config = dict(
    n_layer=8,
    d_model=192,
    n_head=6,
    n_kv_head=6,
    head_dim=32,
    d_mlp=512,
    vocab_size=1024,
    activation='swiglu',
    norm='rmsnorm',
    norm_place='pre',
    norm_eps=1e-05,
    positions='rope',
    rope_base=10000.0,
    rope_fraction=1.0,
    qk_norm=False,
    attn_scale=0.177,
    bias='none',
    tie_embeddings=False,
    parallel_block=False,
    init='normal',
    init_std_qkv=0.0303,
    init_std_o=0.0,
    init_std_up=0.0303,
    init_std_down=0.0,
    optimizer='muon_variant',
    lr=0.00419,
    beta1=0.93,
    weight_decay=0.0,
    lr_head=0.00508,
    grad_clip=0.5,
    warmup_steps=200,
    schedule='wsd',
    decay_fraction=1.0,
    decay_shape='linear',
    final_lr_fraction=0.0,
    batch_tokens=16384,
    seq_len=128,
    doc_mask=True,
    train_tokens=140700000,
    steps=8588,
    dataset='wikipedia_en',
)
Each number is 128 + 24 x the weight over its row's rms, rounded and kept within 0 to 255. Layers, rows and columns count from 0. The size above them is the row's rms in percent of the matrix's.

# layer 5 attention value, 192x192, rms 0.12, rows 2-31, columns 96-191
size [ 85  86  82  85  80  81  87  89  74  81  76  85  85  76  77  83  79  83  77  76  83  86  84  83  82  87  85  84  76  84]
[[149 126 157  83 121 112 135 143 151 144 118 106  73 115 106 148 170 157 133 147 127 161 164 128 113 139 129 120  98 152 160 119 108 102 123 117 109 116 119 124 141 129 127 142 129 138  92 138 107 138 140 143 164 135 107 123 111 178 125 168 122 173 134 167 149  99 123  67 127 148 150 142 142 133  93 190  44 112  88 155 145 163 121 101  97 120 141  93 140  72 100 102 131 141  85 122]
 [185  90 166 147 111 121 109 100 178 105 136 144 125 122 130 124 112 138 137 127 126 119  76 145  98 148 125 130 146 138 103 142 138 162  88 133 152 155  81 112 136 141 145 136  88 105 109 144 118 104 124 126 133 158 117 129 105 130  83 112 132 104 116 145 160 157 125 139 138 126 189 123 135 147 151 132 142 129  92 117 103 112 116  89 119 111 118 164 109 123 155 109 118  93 101 125]
 [102 100  72 130 109 113 179 119 128 129 128 115 134 162 115 112 124 116 107 129 135 149 120 127 135 141 109  92 123 156 160 126 134 113 161 107 129 101 170 136 163 130  99  88 133 143 161 127 147 108 125 133 112 116 124 124 130 144 136 145 100 119 158  86  89 137 117 119 172 181 127 118 119 146 140 111 170 103 126 123 150 160 143 144 126 142 127 180 124 159 133 134 150 114 110  94]
 [122 120 145 125 163 104 167 138 135 162 114 159  72 125 184  82 105 134 161 158 129 124 115 119 119 124 101 168 119 118 114 165 128 138  86  96 177 146 112 136 113 131 144  91 152 152 105 131 107 154 129 142  96 121 112 169 129 144 168 168 116 123 165 151 150  99 131 136 126 166 128 115  98 134 135 152 106 102 163 122 146 139 130 137 103  97 125 112 123 118 160 103 138 148 126 178]
 [146  79 114 104 100 115 117 138 113  85 125 116 147 135 146 132 147 146  99 123 149 124  94 113 125 126 165 137 118 154 157  49  98 160 155 101 118 172 139  90 140 115  91 126 140 117  82 160 168 137 102  97 122 154 109 136 125 144 143 134 125 120 154 131 102 152 126 134 148 127 127 100 129 134 162 118 150 119  93  98 165 124 110 136 173 107 167  98 121 157 138 149 107 115  87 149]
 [155 152 135  94 126  96 130 137 113 129 109 141  99 181  72 144  92 137 101 126 133  78  93  96 163 149 136 102 139 123 129 147 108  99 158 139 138 132 143 155  68 128 115 122 145 120 153 132 145 154 114 110 149 152 160 100 139 125 122 127 110 115 139 141 102 118  84 128 110 125 123 107 115 115 135 127 137 144 140 104 138  98  85  92 131 150 102 127  79 105 117 133 111  94 123 103]
 [173  99 144 150 158 131 129 130 134  88 132 156  79 116 206 137 140 154 113 142 116  83 108  78 176 142 117 122 127 126 123 107 134 134 107 132 145 154 131  98 131  74 154 152 138 139 123 125 162 103 101 149 148 129 129 172 109 132 136 143 112 138 102 119 115 110 124 107  99  88 187 111 126 132 166 139 151 128  86 153 111 127 153 140 176 143 112 111 155 124 113 150  84  99 143 140]
 [143 118 127 104 105 145 111 123 148 116 120  93 105  95  90 132 138 123 121 112 116 146 149 177 132 185 113 118 125 133 104 125 130 133 114 123 135 109 103 134 119 112 131 103 122 141 113 139 129  97 159 105 102 153 131 134 115 117  99 103 120 134 121 108 155 150 101 140  72 133 114  98 121 107  98  82 136 123 123 132 135 117 105  63 114 112 101 147 159  99 124  71 119 157 109 114]
 [120 112  97  95 146 100 154 123 137 154 114  76  80  85 123 124 169 136 179 118 156 150 127  95  95 106 150 118 133 132 112 160 150 157 116 105 120 156 144 131 155 142 127 157 109  90 189 135 140 118 143 138 149 159 147 162 133 119 132  96 107 150 146 112 104 157 128 152 128 150 127  55 135 134 131 129 147 180  77 135 105 153 140 114 162 111 107 135 124 149 132 102 117  97 143 135]
 [130 106 125 137 164 133 135  87  96 162 158 100 172 147 124 102  99 119 184 140 134 126 136 153 150  98 153 117 126 144 143 102  98 141 105 130 129 126  96 136 129 163 121 120 119  99 101 135 151 128 165 161 160 157 118 131 152 106 154 109 131 118 115 122 158 114 104 110 127 155 126 145 106 138 136 117 129 115  91  81 200 143 104 126 139 144 102 147 153 152 107 108 119 133 133 107]
 [134 124 146 162 138 113 143 105 121 166 152 104 108 117 128 128 118 152 103 182 160 137 140 125 152 142 130 131 118 143 167 121 131 126 124 122  96  83 140  77 152 156 118 116 121  90 102 161 136 116 119 153  83 144 146 126 121 179  89 124  89 129  81 135 138 115 138 130 121 123 138 150  97  82 122 169 136 105 123 137 106 151 154 131 113 132 129 137 132 127 136 136 103  79 133 130]
 [154 128 124 151 118 133 128 127 170 116  93 134 128 152 147 159 139 141 137 137  99  88 153 137 138 115 173 135 132 136 125 104  78 105 166 103 103 143 129 117 103  90  99  94  98  89 119 138  89 137 167 118  82 103 107 125 135 130 108 118  89 159 133 127 105 167 110 133 138 146 136 153 112 108 108  73  80 100 124 148 136 117 142 116 124 118 168 110 110 105 141 128  97 141 112 143]
 [ 82 129 141 104 154  93 139  95  92 122 141 141  86  92 148 112 135 138 179 103  90 103 123 119 166 141 116 134 114 137 149 115 115 117 124 125 137  88 103 129 137  98 172 129 130 138 148 101 101 160 127 138 131 102 102 111 136 128 128 175 145 130 133 113 170 115 106 133 123 134 107 129 138 124 145 143 115 158 145 149 147 108 127 166 141 177 113 105 114  65 128 177 180 147 132 126]
 [121 156 116 152 185 144 135 103 115 120 118 123 120 143 114 133  96 127 137 129 107 120 136 104 102 150 137 124  89 112 111 150 130 141 155 115 129 126 124 122 171 125 152 140 176 112  71 145 138 142 127 150 118 150 145 144 133 121 139 144 136 101 139 119 171 143 141 102 139 101 109 121  98 109 105 133 149 174 141  93 108 157 130 175 111 102  61 112 121 133 114 113 155 107 136 144]
 [165 106 115 130  75 117  83 129  93 140 132 150 140 109  85 131 154 129 145 139 109 159 118 138 125 116 167 124 165 108 112 155 141 102 124 116 119 129 129 127  88 133  94 141 128 120 139 123 154 135 145 139 112 102 135 101 131 112 106  93  90 153 141 137 130 140  69 114 137 100 167 148  95 156 125 124 155 144 126 156 123 132 163  87 129 184 107 174 154  99 159 137 177 164 149 139]
 [116 109 140 145 123 102 128 117 132  91 111 142 136 139 113  88 162 128 117 140 170 102 145 119  97 124 133 155 146 146 152 128 129 149 157 129 113 121 130 112 112 100 114 117 134 101 139 120 115 108 151 157 122 113 132 145  92 114 125  83 153 135 140 191 118 111 154 164 131 166 134 124 138  59 157 161 137  82 103 115  99 140 109 106 177 129 151  75 126 136 134  99 105 171 106 162]
 [100 139  91 144 148 133 118 149 153 153 137 123 135 102 109 122  90 116  74 103 104 124 129 140  86 110 118 136  98 108 134  95 136 101 110 107 127 114 139 128 182 142 173 154 146 113 118 159 143 140 119 109 100  87 120  80 101  97 103 148 123  78 122 111 129 116 130 157 148 122  95 137 133 142 122 140 104 127 144 165 138 155 160 168 161 151 134 109 144 110 133 103 151 158 127 152]
 [ 78  90 109 130 118  84 100 124  95 176 125 120 146 119 110 116 101 136 149 151 124 117 104 112  96  79 167 125 116 115 163 142 145 170 152  97 112 118 144 155 140 129 119 158 181 106 114 136 145 140 146 164 132 165 110  99 154 144 116 143 143 118 103  94 128 106 121 151 155 122 118 144 137 135 130  95 134 119  91  91 110 160 153 114 122 121 103  97 111 118 119 138 120 144 113 138]
 [135 142 115  84 100 114 137 115 124  88 104 147 150 103 118  97 128 122 119 119 116 110 140 145 154 136 132  96 132 112 114 165  84  73 113 107 106 167 129  78  98 114 125 152 148 123 126 114 100  93 109 177 155 133  88 129 139 139 132 118 135  99 132 146 159 104 104  84 141 136 119 105 133 129 160 118 153 101 128 146 145 173 184 115 119 108 107 131 162 123 166 124 138 114 100 126]
 [187 115 147 117 123 131 136 140 112 141 172 116 153 110 115 148 126 171 157 154 156 150 142 114 151 154 146 106  97 122 135 122 102 112 137 137 139 138 110 100 152 104 152 105  61 133 160 121 126 160  96 173 148 127 138 166 125 136 142 184 121 166 122 138 126 158 132 149 111  86 106 155  65 106 146 146 132 147 187 109 168 102 167 121 133 134  99 119 146 163 108  79 147 146 157 129]
 [ 96 143 102 145 122 123  92 160  89 138 119 138 123 142 136 139  81 107 127 148 135 113 126  97 151  86  91 146 145 162 135  55 113 116  87 146 187  91 126 134 109 106 127 118 158 114  76 142 111 149 154  72 150 115 112 144 119  77 113 116 111 135 149 105 116 126  88 154  83 117 137 144 116 142 136 103 119 154 157 163 114  88 141 133 140 141  74 115 151 115 107 167 145 140 144 113]
 [155 108 104 137 136 159 157 112 149 113 139 119 151  96 139 137 172 142 121 133 105  84 185 147 129 126 153 137 135 115 137 152 119  89 140 170 138 132 123 137 157  97 106 159 148 120 110 142 119  83 123 105 153 132  78 104 111 118  88 138 123 169 127 134  90 119 128 139 141 127 142 133 115 167 113 158 143 145 141 145 103 122 148 113 101 121 151 112 180  88 148 134 128 109 183 110]
 [146 114 107 138  92  96 135  99 138  88 146 150 146 127 105 141 142 155 159 127 103 162 139  94 163  99  98 150 102 108 131 135 133 155 153 111 130  79 100  92 136 141 127 146 164  89 134 115 179 123 107 122 112 116  97 129 149 110 151 120 137  97 131 159 115 138  96 151 128 166 123 130 133 148 106 128 100 120 142 104 102 140 129  93 167 139 141  98 139 118 141 146 137 138 154 137]
 [125 111 170 114 100 110 109 131 164 119 135  90 116  90 136 135 162 106 120 153 111 131 143 125 109 166 150 160 112 129 167 142 138 124 173 117 141 154 155  70 161 134  83 143 122 156 151 140 127 140 109  89 156  89 164 145 124 111 122 125 112 134 132 140 167 187 146 115  94 156 156 119 112 133 126  98 138 156 117  74 116 121 134 142  81 108 129 106 104 146 178 112 143 139 130 140]
 [103 123 111 131 158 113 157 117 102 138 136 129 162 136 106 120 123 123 164 159 143 165 114 137 187 132 159 152 133 102  99 102 123 119 149 112 154  83 135 102  97 112 114 122 160 127 136 117 151 121 157 165 148 159 128 136 126 112 109 137 104 166 118  99 131 171 149 131 147 135 115 130 156 134 139 118 103 114 159 117 138 127 163 131 154 127 152 134 126 104 167 144 167 121 111 137]
 [138 129 124 169 159  85 170 116 137 154  92 131 131  98 103 163 108 137 130 131 127  86  82 171 123 137 148 149  78 116 146 145 105 127 144  93 115 118 101 159 126 101 102 118 140 165 120 135 145 151 142 114 161 113 130 153 122  91 144 133 120  92  99 116  97 127 130 133 175 169 162 156 114 103 131 118 143 171 149 126 150 128 165 104  98 117 109 117 121 100  91 119 154 165  79 153]
 [117 135 128 143 105 107  91 119  94 149 118 112 101 108 117 127 144  96 128 139 140 104 142 118 157 108 137  91 171 129 144 107 184 122 145 155 140 124  81 144 118 139  86 158 125 135 115 100 152 170 136 112  79 123 147 141 118 106 103 121 137 147 137 111 115 118 112 118 100 167 155 114 141 109  84 127 108  86 178 125 173 168 107 118 128 145 140 117 144 182 102 142 102 139 107 109]
 [111 140 119 141 163 159  93 136 109 159 128 187 139 106 138 149 139 108 109 126 104 110 124 118 153 134 122  93 106 151 127  96 141 140 108 117 119 146 140 173 139  84 107 137  99  99 100 133  91 151 127 132 157 133  75 142 145 124 182 124 115 132 119 132 157 134 102 101 128 136 121 155 116 110 115 120 132  97  95 157 109 126 114 121 169 167 149 142  74 109 130 134 146 107 171 138]
 [155 115 108 135 153 155 100 137 141 120 123 163 108 184 154 105 155  76 106 104 111 118  95 132 156  94 151 127 140 131 115 109 123 139 114 175 130 133 104 141 127 117 124 122 184 137 158 100 152 178 146 119 124 112 124 189 154 105 149 117 139 134 117  97 129 146 142 112 112 136 164  93 113  68 171  97 145 141 129 148  93 142 151 140 152 158 128 152 135 145 147  96 137 121 104 144]
 [103 103 153 141 168  82 135 135 103 115 160 150 153 122 129 146  96 107 137  94  75 114 107 138 129  97  94 110 139 145 120 113 118 137 107 116 126 132  83 107 168 108 143 171 105 154 119 101 112 115 151 155 141 167 139 116 135 135  85  71 121 126 111 116 122 103 102 137 130 143 137 119 168 126  90 125 200 143 186 112 119 118 124 147 151 143 179 120 128 131 121 133 129  93 163 137]]
# layer 5 attention output (transposed), 192x192, rms 0.0979, rows 2-31, columns 96-191
size [ 86  79  81  83  76  80  84  83  74  76  71  80  85  74  74  78  82  82  73  79  82  83  83  76  79  84  81  79  76  80]
[[ 99 127 130 123 127 140 119 164  99 150 146 151 134 115 149 127 178 115 128 110 134  74 161 147 117 158 145 153 143 158 125 161 131 141 144 111 117 117 169 135  95 118 112 135 117 136 100 120 109 141 133 114 156 151 121 133 133 117 154 156 140 128 139 168 117 136 144 135 110 124 162 159 103 116  88 140 121 113 143  93 128 132  92 130 131 121 123 102 159 114 123 116 120  93 124  70]
 [125 133 124 148 142 162 159 117 114  95 123 129 141 102 126 115 135 123 132 112 129 151 118  94  95 150 125 126 149 119 117 180 147 163  89 114 103 131 110 121 106 147 130 154 144 116 148 128 157 158 113  79 114  88 117 136 151 109  74 134 112  85 132 101 119  86 133 121 139 128 144  93 143 123 166 125 102 135 107 113  73 101 138 159  96 163 117 150 106 114 132 167 141 158 109 109]
 [156 119 110 127 112 154 135 133 160 123 109 124 178 154 170  97 137 105 162 126 109 169 145 120 122 110 101  91  83 157 161  88 135 158 135 122 133 111 117 149 108 137  90  89 136 164  98 101 112 130 137 133 101 109 113 136 148 139 117  88 137 126 128 163  88 129 145 138 131 134 106 125 114 140 179 100 128 110  88 131 158 153 119 118 141 138 108 126 115 119 169 134 117 156 127 153]
 [124 191 127 107 153  91 106 108 139 121 126 157 130  93 135 118 157 133 159 133 149 146 121 167 158 115  95 142 152 138 109 125 146 148  69 150 105 109 124 101 168 134 120  95 152 120 105 158 116 166 122 164 110 117 134 138 123 114 137  91 125 123 141 104 126 142 161  90 138 108  78 116  89 125 172 123  69 121 113 119 120 134 120 121 148 141 141 137 114  99 172 134 143 124  99 141]
 [167  92 171 136  93 180 125 158 143 109 147 167 116 143 215 120 114 162 112 134 140 172 136 105  87 167 152 111 122 118 124  95 156  97 156 128 129 123  84  93 132 112 124  93 121  91 130 142 114 129 130 108 156 110 141 122 137 149 116 137 110  85 142 115 154 106  97 105 106  76 107 106 125  95 142  95 169 149 111 144  71 162 127 145 112 120 145 100 101 133 128  99 118 121 142 100]
 [142  80 148 105  79 148 133  77 143 140 138 142 104 140 124 168 109 105 114 129 132 107 101 117 159 102 114 157 146 128 154 166  77 120 159 144  74 127  60 122  84 110 158 115 137 129 157 115 103 180  73 124 137 153 107 146 123 140 120 120 130 133 157 120 126 127 107 140 123 148 120  91 125 124 158 126 107 148 149 137 148 176 144 140 129 128 127  93 148 139 129 142 138  70 137 138]
 [155  96 105 136  75 103 115 140 136 100 158 147  90 119 180 148  98 140 147 142 129 123 112  90 111 166 133 144 105 139 141 164  72 111 116 115 102 177 172 110 115  95 115 118  93 113 104 136 123  77 129 120 101 161  94 127 119 125  66 128 143 105 137  87 129 117 108 139 125 127 118 133 124 152 152 128 148 116 148 132 147  96 112 119 129 144 142  97 184 130 122 148 148 133 124 132]
 [ 48 137 167  76 154 117 115 113 165 103 106 101  80 122 127 143 112 159  91 158 116 180 107 134 148 160 131 136 119 110 155 140 170 113 109 128 115 144  91 127 111 153 137 109 147 124 134 119 121 134 140 157 156 175  82 128 119 122 107 143 106 129 109 114 147 120 125 138  79 115 176  98 100 135  66 106 100 137 154  67  94 112 122 103 134  79 101 150 179 138 109 121 178 135 127 138]
 [135  98 161  90 160 111  92 149 140 158 135 144 156 107 128 114 118 151 115 124 147 116 122 128 113 130  98 127 124 110 141  98 156  50 119 102 117  85  97 133 119 126 102 129 156 140 129 172 159 146  92 117 144 107 153 137 109 104 136 155 148 128 103 101 138 111  99 127 134 173 104 121 137 108 155 141 138 113 123 109 151 117 110 105 139 118 149 128 118 117  94 118 119 115 128 124]
 [103 164  73 125 131 157 134 105 155  97 153 124 124 160 141 151  96 138 105 141 113 140 105 150 161 129 166 163 128 154 111 125 123 115 125  72 128  73 158  77 158 130 104 158 164 110 119 185 152 146 153  98 141 163 114 120 145  79 140 129 116  99 100 123 129 127 137 139 162 138 135 139 120 131 162 162 102 112 120 133 148 150 137 104 145 111  81 125 142 104  88 130 122 142 113 148]
 [109  85 137 121 117  94 137 106  99 146 118  77 113 147 135 144 136 129 124 155 132 114 150 116 158 127 148 111 122 122 133 168 122  88 142 116  97 108 119 118 142 103  98 120  77 125  84 154 101  95 118 112  89 143  96 179 160 133  96 162  98 139 100 118 109 169 149 119 121 124 175 121 148 140 132 188 113 126 109 114 111 186 115 134 121 170 138 110 146 117 107 159 119 131 130 138]
 [ 94 121 160 145 130  98 152 171 145 129 114 157 148 154 141 168 137 154 188 148 142 147 133  78 112 153 147 109 137 104 128 129 123 127 177 128  69 112 108 154 117 124  77 132 114 114 119 135 102 174 126 120  98 156 143 136 160 125 105  88 110 143 139 121  97 147 129 133 119  96 106 162 133 151  76  92 133 132 145  88 104 114 133 115 107 109 155 125 114 154 125 128 120 139 151 121]
 [137 132  93 136 120 131 155  88 106 137 123 151 146 125 131 107 143 112 147  81  90 119 155 141 130 187 104 145 132 139 115 114 104 151  89 162  87 137 175 148 139 127 156 133 102 112 106 123 143 121 103  94 125  62 172 108  87  97 134 137 132 157 138 117 108 146 147 116 149 147 130 184 122 121  80  97 153 127 140 163 117 148 124 114 122 132 153 103 120 113 164 155 128 137 139 183]
 [133 144 126  92 132 141 165 120 143  90 107 155 124 157  77 140 106 102 112 129 144 132 132 123 131  94  84 125 146 163 154 112 154 101 136 116 146 127 115 121 120 106 160  92 132 132  94 169 124 115 130 131  70 115 116  92 106 103 118 173 154 125 135 137 115 137 153 126 149 115 104 120 129  65 102 147 133 165 110 139 117  96 121 156 124 147 153 104 181  99 107 183 136 127 144 145]
 [118  79 130 139 116 142 129 130 157 129 116 122 148 141 127  69 132 126 135 122 149 105 144 118 109 189  93 128 124 130 107 121 101  87 119 140 122  99 119 142 142 133 132 139 133 159 110 138 146 123 132 171  69  92 155 103 145 160  71  91 111 132 136 121 137 111  86 140  80 156 164 113 131 116 126  89 115 136 107 103 136 143 117 151  81 120 116 213 141 136 106 101 135  65 167 133]
 [147 142 145 144 136 131 136 117 105 142 138 134 104 131 110 130 123 138 131 154 158 114 156 125 101 129  95 145 115 138 123 171 125 102  68 146  98 157 149 182 137 124 121 172 117  88 149 150 140 140 148 119 119 145  85 133 115 128 153 151 171 147 146 132 117 100 101 146 180 106 118 137 157 127 124 127 114 137  96 129 154 114 123 154 123 112 146 131  76 152 166 135 154 137 146  78]
 [130 164 129 131 120 167 111 140 157 103 149 173 116 151 163 110 144 108 151 150 100 130 165 148 119  89 112 100 130 107 109 123 112 150 117 141 135  78 132 112 138 157 178 119 114 103 145 109 133 144 124  99 135  29 107 141 122 130 151 136 115 136 115  91 137 113 145 128 130 121  89 123 124 112  68 121 142 100 142 143 133 150 112 110 130 119 158  99 156  99 134  68 106  86 169 138]
 [150 140  89 126 109 134 113 134 110 133 157 134  93 152 147  91 119  80 162 131 136 119 116 152 118 164 135 124 138 133  97 134 177 142 141 129 115 116 120 158 148 137 129 116 150  97 159 113 191 105 111  98 129 145  80  97 121 134 111 149  94 123 120 109 139 154 124 150 120 147 120 149 120 144 192 141 146 119 136  98 105 115  97 153 123 124 136 102  70 121 131 144  81 107 119 135]
 [126 171  93 124 117  93 145  94 138 140 152 139 133  96 138 120 149 129 112 119 133 135 164 123 145 164 143 133 101 176 109 183  71 173 158 154 113 154 150 148 141 115 132 140 109 121 122 137  99 124 155 131 142 133 104 110  80 115 103 106 126 138 143 139 172 120 157  96  78 100 128 130 105 119 139 144 187 117 114 153 103 129 124 130 135 137 116 123 147 105 139 125 164 110 113 205]
 [135  83  77 137 146 153 115 133  96 115 116 129 167  96 118 160 143 164 106 106 141 105 168 109 181 148 139 152 101 117 139 148 100  86 142 119 139 113 116 137  84 128 129 124 131 117 149 117 115 141 104 178 128 114 107 129 146 136 126 101 115 105 152 114 105 118 164 116 129 123 144 141 131 141 135 138 135 164 149 114  77 118 144 172 191 118 137 129 100  87 108 123 136 132  85 140]
 [116 111 110 110  91 154 118 125 132 113  81 130 131 163 128 111 136  91 119 150 104 109 128 140 131 113 118 168 190 104  86  85 145 119  83 160 118 144 155 119 142 131 139 150 128 118 108 117 118 114  84 139 107 126 123 140 142 116 100 111 152 112 145 121 107 157 124 196 151 161 165 124 133 114  96 108 135  97 123 164 135 174 140  63 172 103 149  83 112 154 148 146 105 124 180 179]
 [117 113 121 148 108  75 156 144 106  80 152  92 108  99 141 103 110  87 118 138 139 115 142 150 118 112 134 126  77 121 135 147 103 112 141 128 119 102 116 115 153 143 107 116 112 121 148 102 112 131 165  81 133  71 146 151 154 143 103 143 183 142 115 149 103 135 120  94 121  75 103 150 149 152  61 149 122 121 142 120  89 103 112 119 123 137 110 136 155 114 132 144 120 130 111 124]
 [136 100 159 145 114 145 104 187 133 119 159 113 130 142 117 132 121 116 123 117 119 150 127 131 137 138 128 130 133 155 182 117 113 115  86 151 153 146 116 109 144 156 144 141 108 132 163 156 196  84 107 133 145 125 134 133 105 107 124 128 127  94 136 140 155 120  83 154 110 168 148 123 115 129  68 127 146 108 130 131  95 171 152 119 148  63 147 112  82 126 143 135 119 108 173 119]
 [111  81 119 150 111 147 126 154 112 141 134  85 117 113 112 160 110 109 129 115  87 117 154 125 124 146 111 114  96 122 127 120 177 135 150 103 100 125 140 113 103 131 120 150 126 140  78 118 109 153 144 129 128 117 141 123 174 139 168  88 142 108 147 140 124  88  95 146 109  94 137 168 126 118 144 129 115 169 121 102 135  96 123 154  95 176 125 135  67 139 164 108 145 156 109  87]
 [118 141 120 115 119 137 130 156 155 115 125 105 159 131 141 109 118 118 120 127 133 130 126 138 126 112  75 144 101 159 122 102 109 152 108 187 157 157 157 141  92 143 128 113 186 121 163 129 170  89 103 172 149 174 128 151 127 142 129 114  84 112  76 153  88 127 104 121 152 150 121 156 127 129 131 136 152 151 113 127 108 158 135 116 126 127 133 151 160 175 110 134 165 175 147 163]
 [ 86 187 118 162  83 137 144 152 134 141 124 136  85 109 151 179 154 173 131  91 119  69 104 155  78 144 153 145  98 139 129 149 109 123 117 142 145 109  83 144 139 122 116  99 126  89 115 120 137 135 112 139 145 120 130 154 161 152 125 125 117 116 104 129 124  97 129 123 133 129  93 120 110  90  83 103  98 131 157 174 118  90 134 135 139 156 111 144 128 174 116 112 106 145 157 140]
 [152 123  84 111 162  96 134 161 159 152 141 140 123 188 121 144 130  57  94  98 113 131 129 144 120 121 149 116 114  95 163 152 146 117 132 133 141 153 116 119  97 124 109 170 148 121 123 144 113 145 105 162 105 186 137 103 130 151 154 173 130 150  95 126 162 133 109 123 111 144 104 136 121 156  62 135 143 109 163 135 164 176 143 101 124 154 149 122 101 126 144  87 130 154 120  90]
 [158 113 125 170 111 170 134 152 106 107 171 100 151 114 129  98 125 155 152 114 126 117 139 105 128 132 106 140 144 122 114  90 135 156 111 109 135 124 117 160 156 162 150 167 126 106 114 116 111 139 124  94 135 148 116 174 119 139 152 119 146 144 153 139 177 151 128 104 108 142 140 151 115 156  99  85 142 131 113 156 140 159 112  98 100 125 144 129 145 156  86 143 117 171 138 115]
 [168 111  95 128 130 140 181 151 147 109 133 105 115 129 131 160 110 110 161 102 107 166 112 118  92 124  94 131 111 120 155  88 146 154 116 171 133 148 157 150 163 128 121 140 151 101 139 172 102 125  92 136 161  78 143 126 140 147 122 110 112 107 130 110 131  95 108 147 157 142 111 106 115 116 146 111 115 125 175 160 134 151 108 126 178 134 130  99 101 112 128 159 145 136 176 165]
 [103 108 136 119 148 116 149 119 141 147  85 133 132 118  90 149  81 149 136 123 121 148 164 118 127 140 117 101 113 123 121 125 112 138 119 135 109 131 120  95 120  92 127 140  91 134 116 101 147  78 111 119 111 119 108 185 133 121 134 156 132 116 144 135 107 119  86 153 126 168 153  80  96  58  89 139 154 118 170 126 193 129 107 117 128 127 111 147  66 134 139 139 102 148 110 144]]
# layer 5 attention query, 192x192, rms 0.0636, rows 32-37, columns 96-191
size [ 92  87  90  80  88  92]
[[149 130 168 161  95 136 103 121 112 142 135 142 156 129 158 162 140 144 138  63 101 136 169 145  81 125 116 120 116  81 110 128 134 113 108 109 106 155 138 126 187 171  94 118 149 144  90 160 118 112 104 141  87 160 138  93 130 130 143 142 133 140 137 120 121  94 156 113 120 140 122 162  62 117 135 170 140 129  91  98 123 145  96 107 138  73 125 148  92 163  68 130 113 174 150 136]
 [124 160 107 135 132 117  92 120 102 116 121 122 151 157 107 125 189 138  99 138 128 107  95  88 145 130  97 121 131  87 147  76 139  91 150  74 164 107  97 101 139 141 136 147 121 103 152 148 131 184  88 113 112 161 105 129  95 122 150  95 108 112 110 143 145 163 124 127  94  87 113 135 150 125 141 156 138 118 132 158 125 105 145  94 137 151 166  93 135  87 154 119 172 121 122 127]
 [121 128 121 111 104 119 118 171 152 114 123 140  94 127 110  98  88 178 112 125 107 145 135  95 160 115 110 119  89 129 126 138 102 108 153 142 130 163 109 146 136 139 150  86 105 122 128 156 120 149 109 137  96 103 128 140 138 137 103 179 111 121 147 119  90 137 114  95 100 113  62 108 125 120 129 130  83  98 124 126 121 146 104 114 148 136 170 151 119 125 153 119 129 135 145 107]
 [141 125 120  87 141 143 158 112 106 123 108 114 117 136 142 152  96 144 118 153 125  84 139 145 154  90 101 142 100 152 152 150  87 129 116 141 117 118 142 102 148  78 173 110 169 126 154 140 134  99 181 111 127 107 150  50 172 139 123 140 128  87 146 139 130  75  82 117 138 113  98 102 128 106 154 146 142 120 157 151 130 173 133 117 113 163 121 111 176 118 102 161 103  90 114 100]
 [134 144 107 137 145 101  85 154  99 105 111 103 114 172 133 115 118 151 121 151  99 108 122  83 128 137 138 126 135 118 168 128 120 125 135 155 118 124 177 166 120 106 131  78 125 136 114  76 137 112 142 144 120 137 121 153 155 117  98 133 110  95 107  76 182 141 137 144 121 148 123  79 140 140 110 152 109 112 147 179 113 124 166 146  97 160 146 124 135 142 125  83 128 127 124 154]
 [127 120 144 108  90  79 140 117 136  99 151 120 147 139 128 115 145 110 103 154 100 113 156 152 130 100 136 146 104 176 157 159 132 140 189 170 138 146 107 103 106 132 144 104 173 107 183 113 131 133 151 109 137  97 152 107 196 163 119  65 125 130 164 158 122 141 134 137  93 114 116 103 169  66 129 143  82 140  96 128  93 115 141 117 140 125 159 123 106 124 172 148  87 102 111 125]]
# layer 5 attention key, 192x192, rms 0.0674, rows 32-37, columns 96-191
size [ 86  88  79  84  84  88]
[[110 158 125 122  95 109 120 150 103 138 117 167 133 163 101 107 132 124 120 141 100 124 141 121 113 135 146 128 127 157  98 109 146 140 142 102 136  82 164 145 135 141 149 102 152 137 108 156  81 173 136  88 136 110 130 102 101 124 143  85 142  99 107 124 125 127 127 118 179 117 112 105 171 108 135  74 134 135 126 100 128 162 153 120 155 172 129 157 130 166 104 106 138 108 143 118]
 [106 114 139 109 118 116 157 115 180 147 147 139 121  47 114 140 116 125 116 104  88 159 114 117 116 152 120 104 132  96 142 155 107 136 144 128 101 118 136 107 122 129 132 143  73 149  92 147 128 141 129 149  94 139 115 102 127 110 167 135  83 156 128 143 130 102 146 108 127  71 163 124 112 124 134 136 146 138  59 138 111 138 167 139 118 145 124 148 110  97  75 145 119 153 123 149]
 [106 142  75 149 134 160 129 143 100 144 124 139 102 134 148 136 111 109 111 160 129 112  78 180 118 134 134 145 111 142 171 115 158 105 124 141 156  99  91 118 141 136 123 124  96 133  96 127 150 133 167  92 173  51  90 157 121 115  80 168 113 133  99 147 112 150 180 140 148 124  87 116 151 141 137  86 112 162 100 133 127 122 121 146  71 105 123 143 115 121 168 135 100  87  95  87]
 [146 124  92 103 125 148 156 130 123 127  65 117 105 122 125 125 150  96  99 115 148 121 142 123 129 182 115 155  88 103  76 178 158 166 105 196 140 112  91 122 112 107 122 134 151 118 146 110 136 164 139 133 134  95 113 163  88 158 124 133 138 100 142 119 128 138 108 149 179 145 134 141 140 130  97 109 131  86 163  75 150  84 115 157 139 120 156 130 124 124 156 131 131 144 126 139]
 [136  95 139 132 139 114 121 131 139 132 158 173 113 124 150 143 103 126 103 124 120  97 172 149 147 126 121 148 114 100 153 156 146 148 135  98 141 141 115 105 122 131 142 157 118 148 132 153 106  91 149  90 164 149 122 108  79 122 137  68 126 132 122 111  74 159 132 134 123 143 115 125  98 155 103 144 109 133 137 119 107  94 116 162 117  70 162 143 129 108 105 117  69 120 120 159]
 [121 129 151 144 124 112 136 142 117 179 120 184 134 115 148  89  91 155  95 143 130 168 105 134 138 133 116 101 121 159 138 130 149 112  99 122  86 156 115 132 156 127 161 117  96 159 126 127  89  94 164 127 136 100 129  93 114 169  94 173 131 132 107  97 142 172 141 167 117 164 152 130 168 159 125  94  96 115 132  78 114 140 147 115 142 103 137 168 134 151 149 156 155 124  90 125]]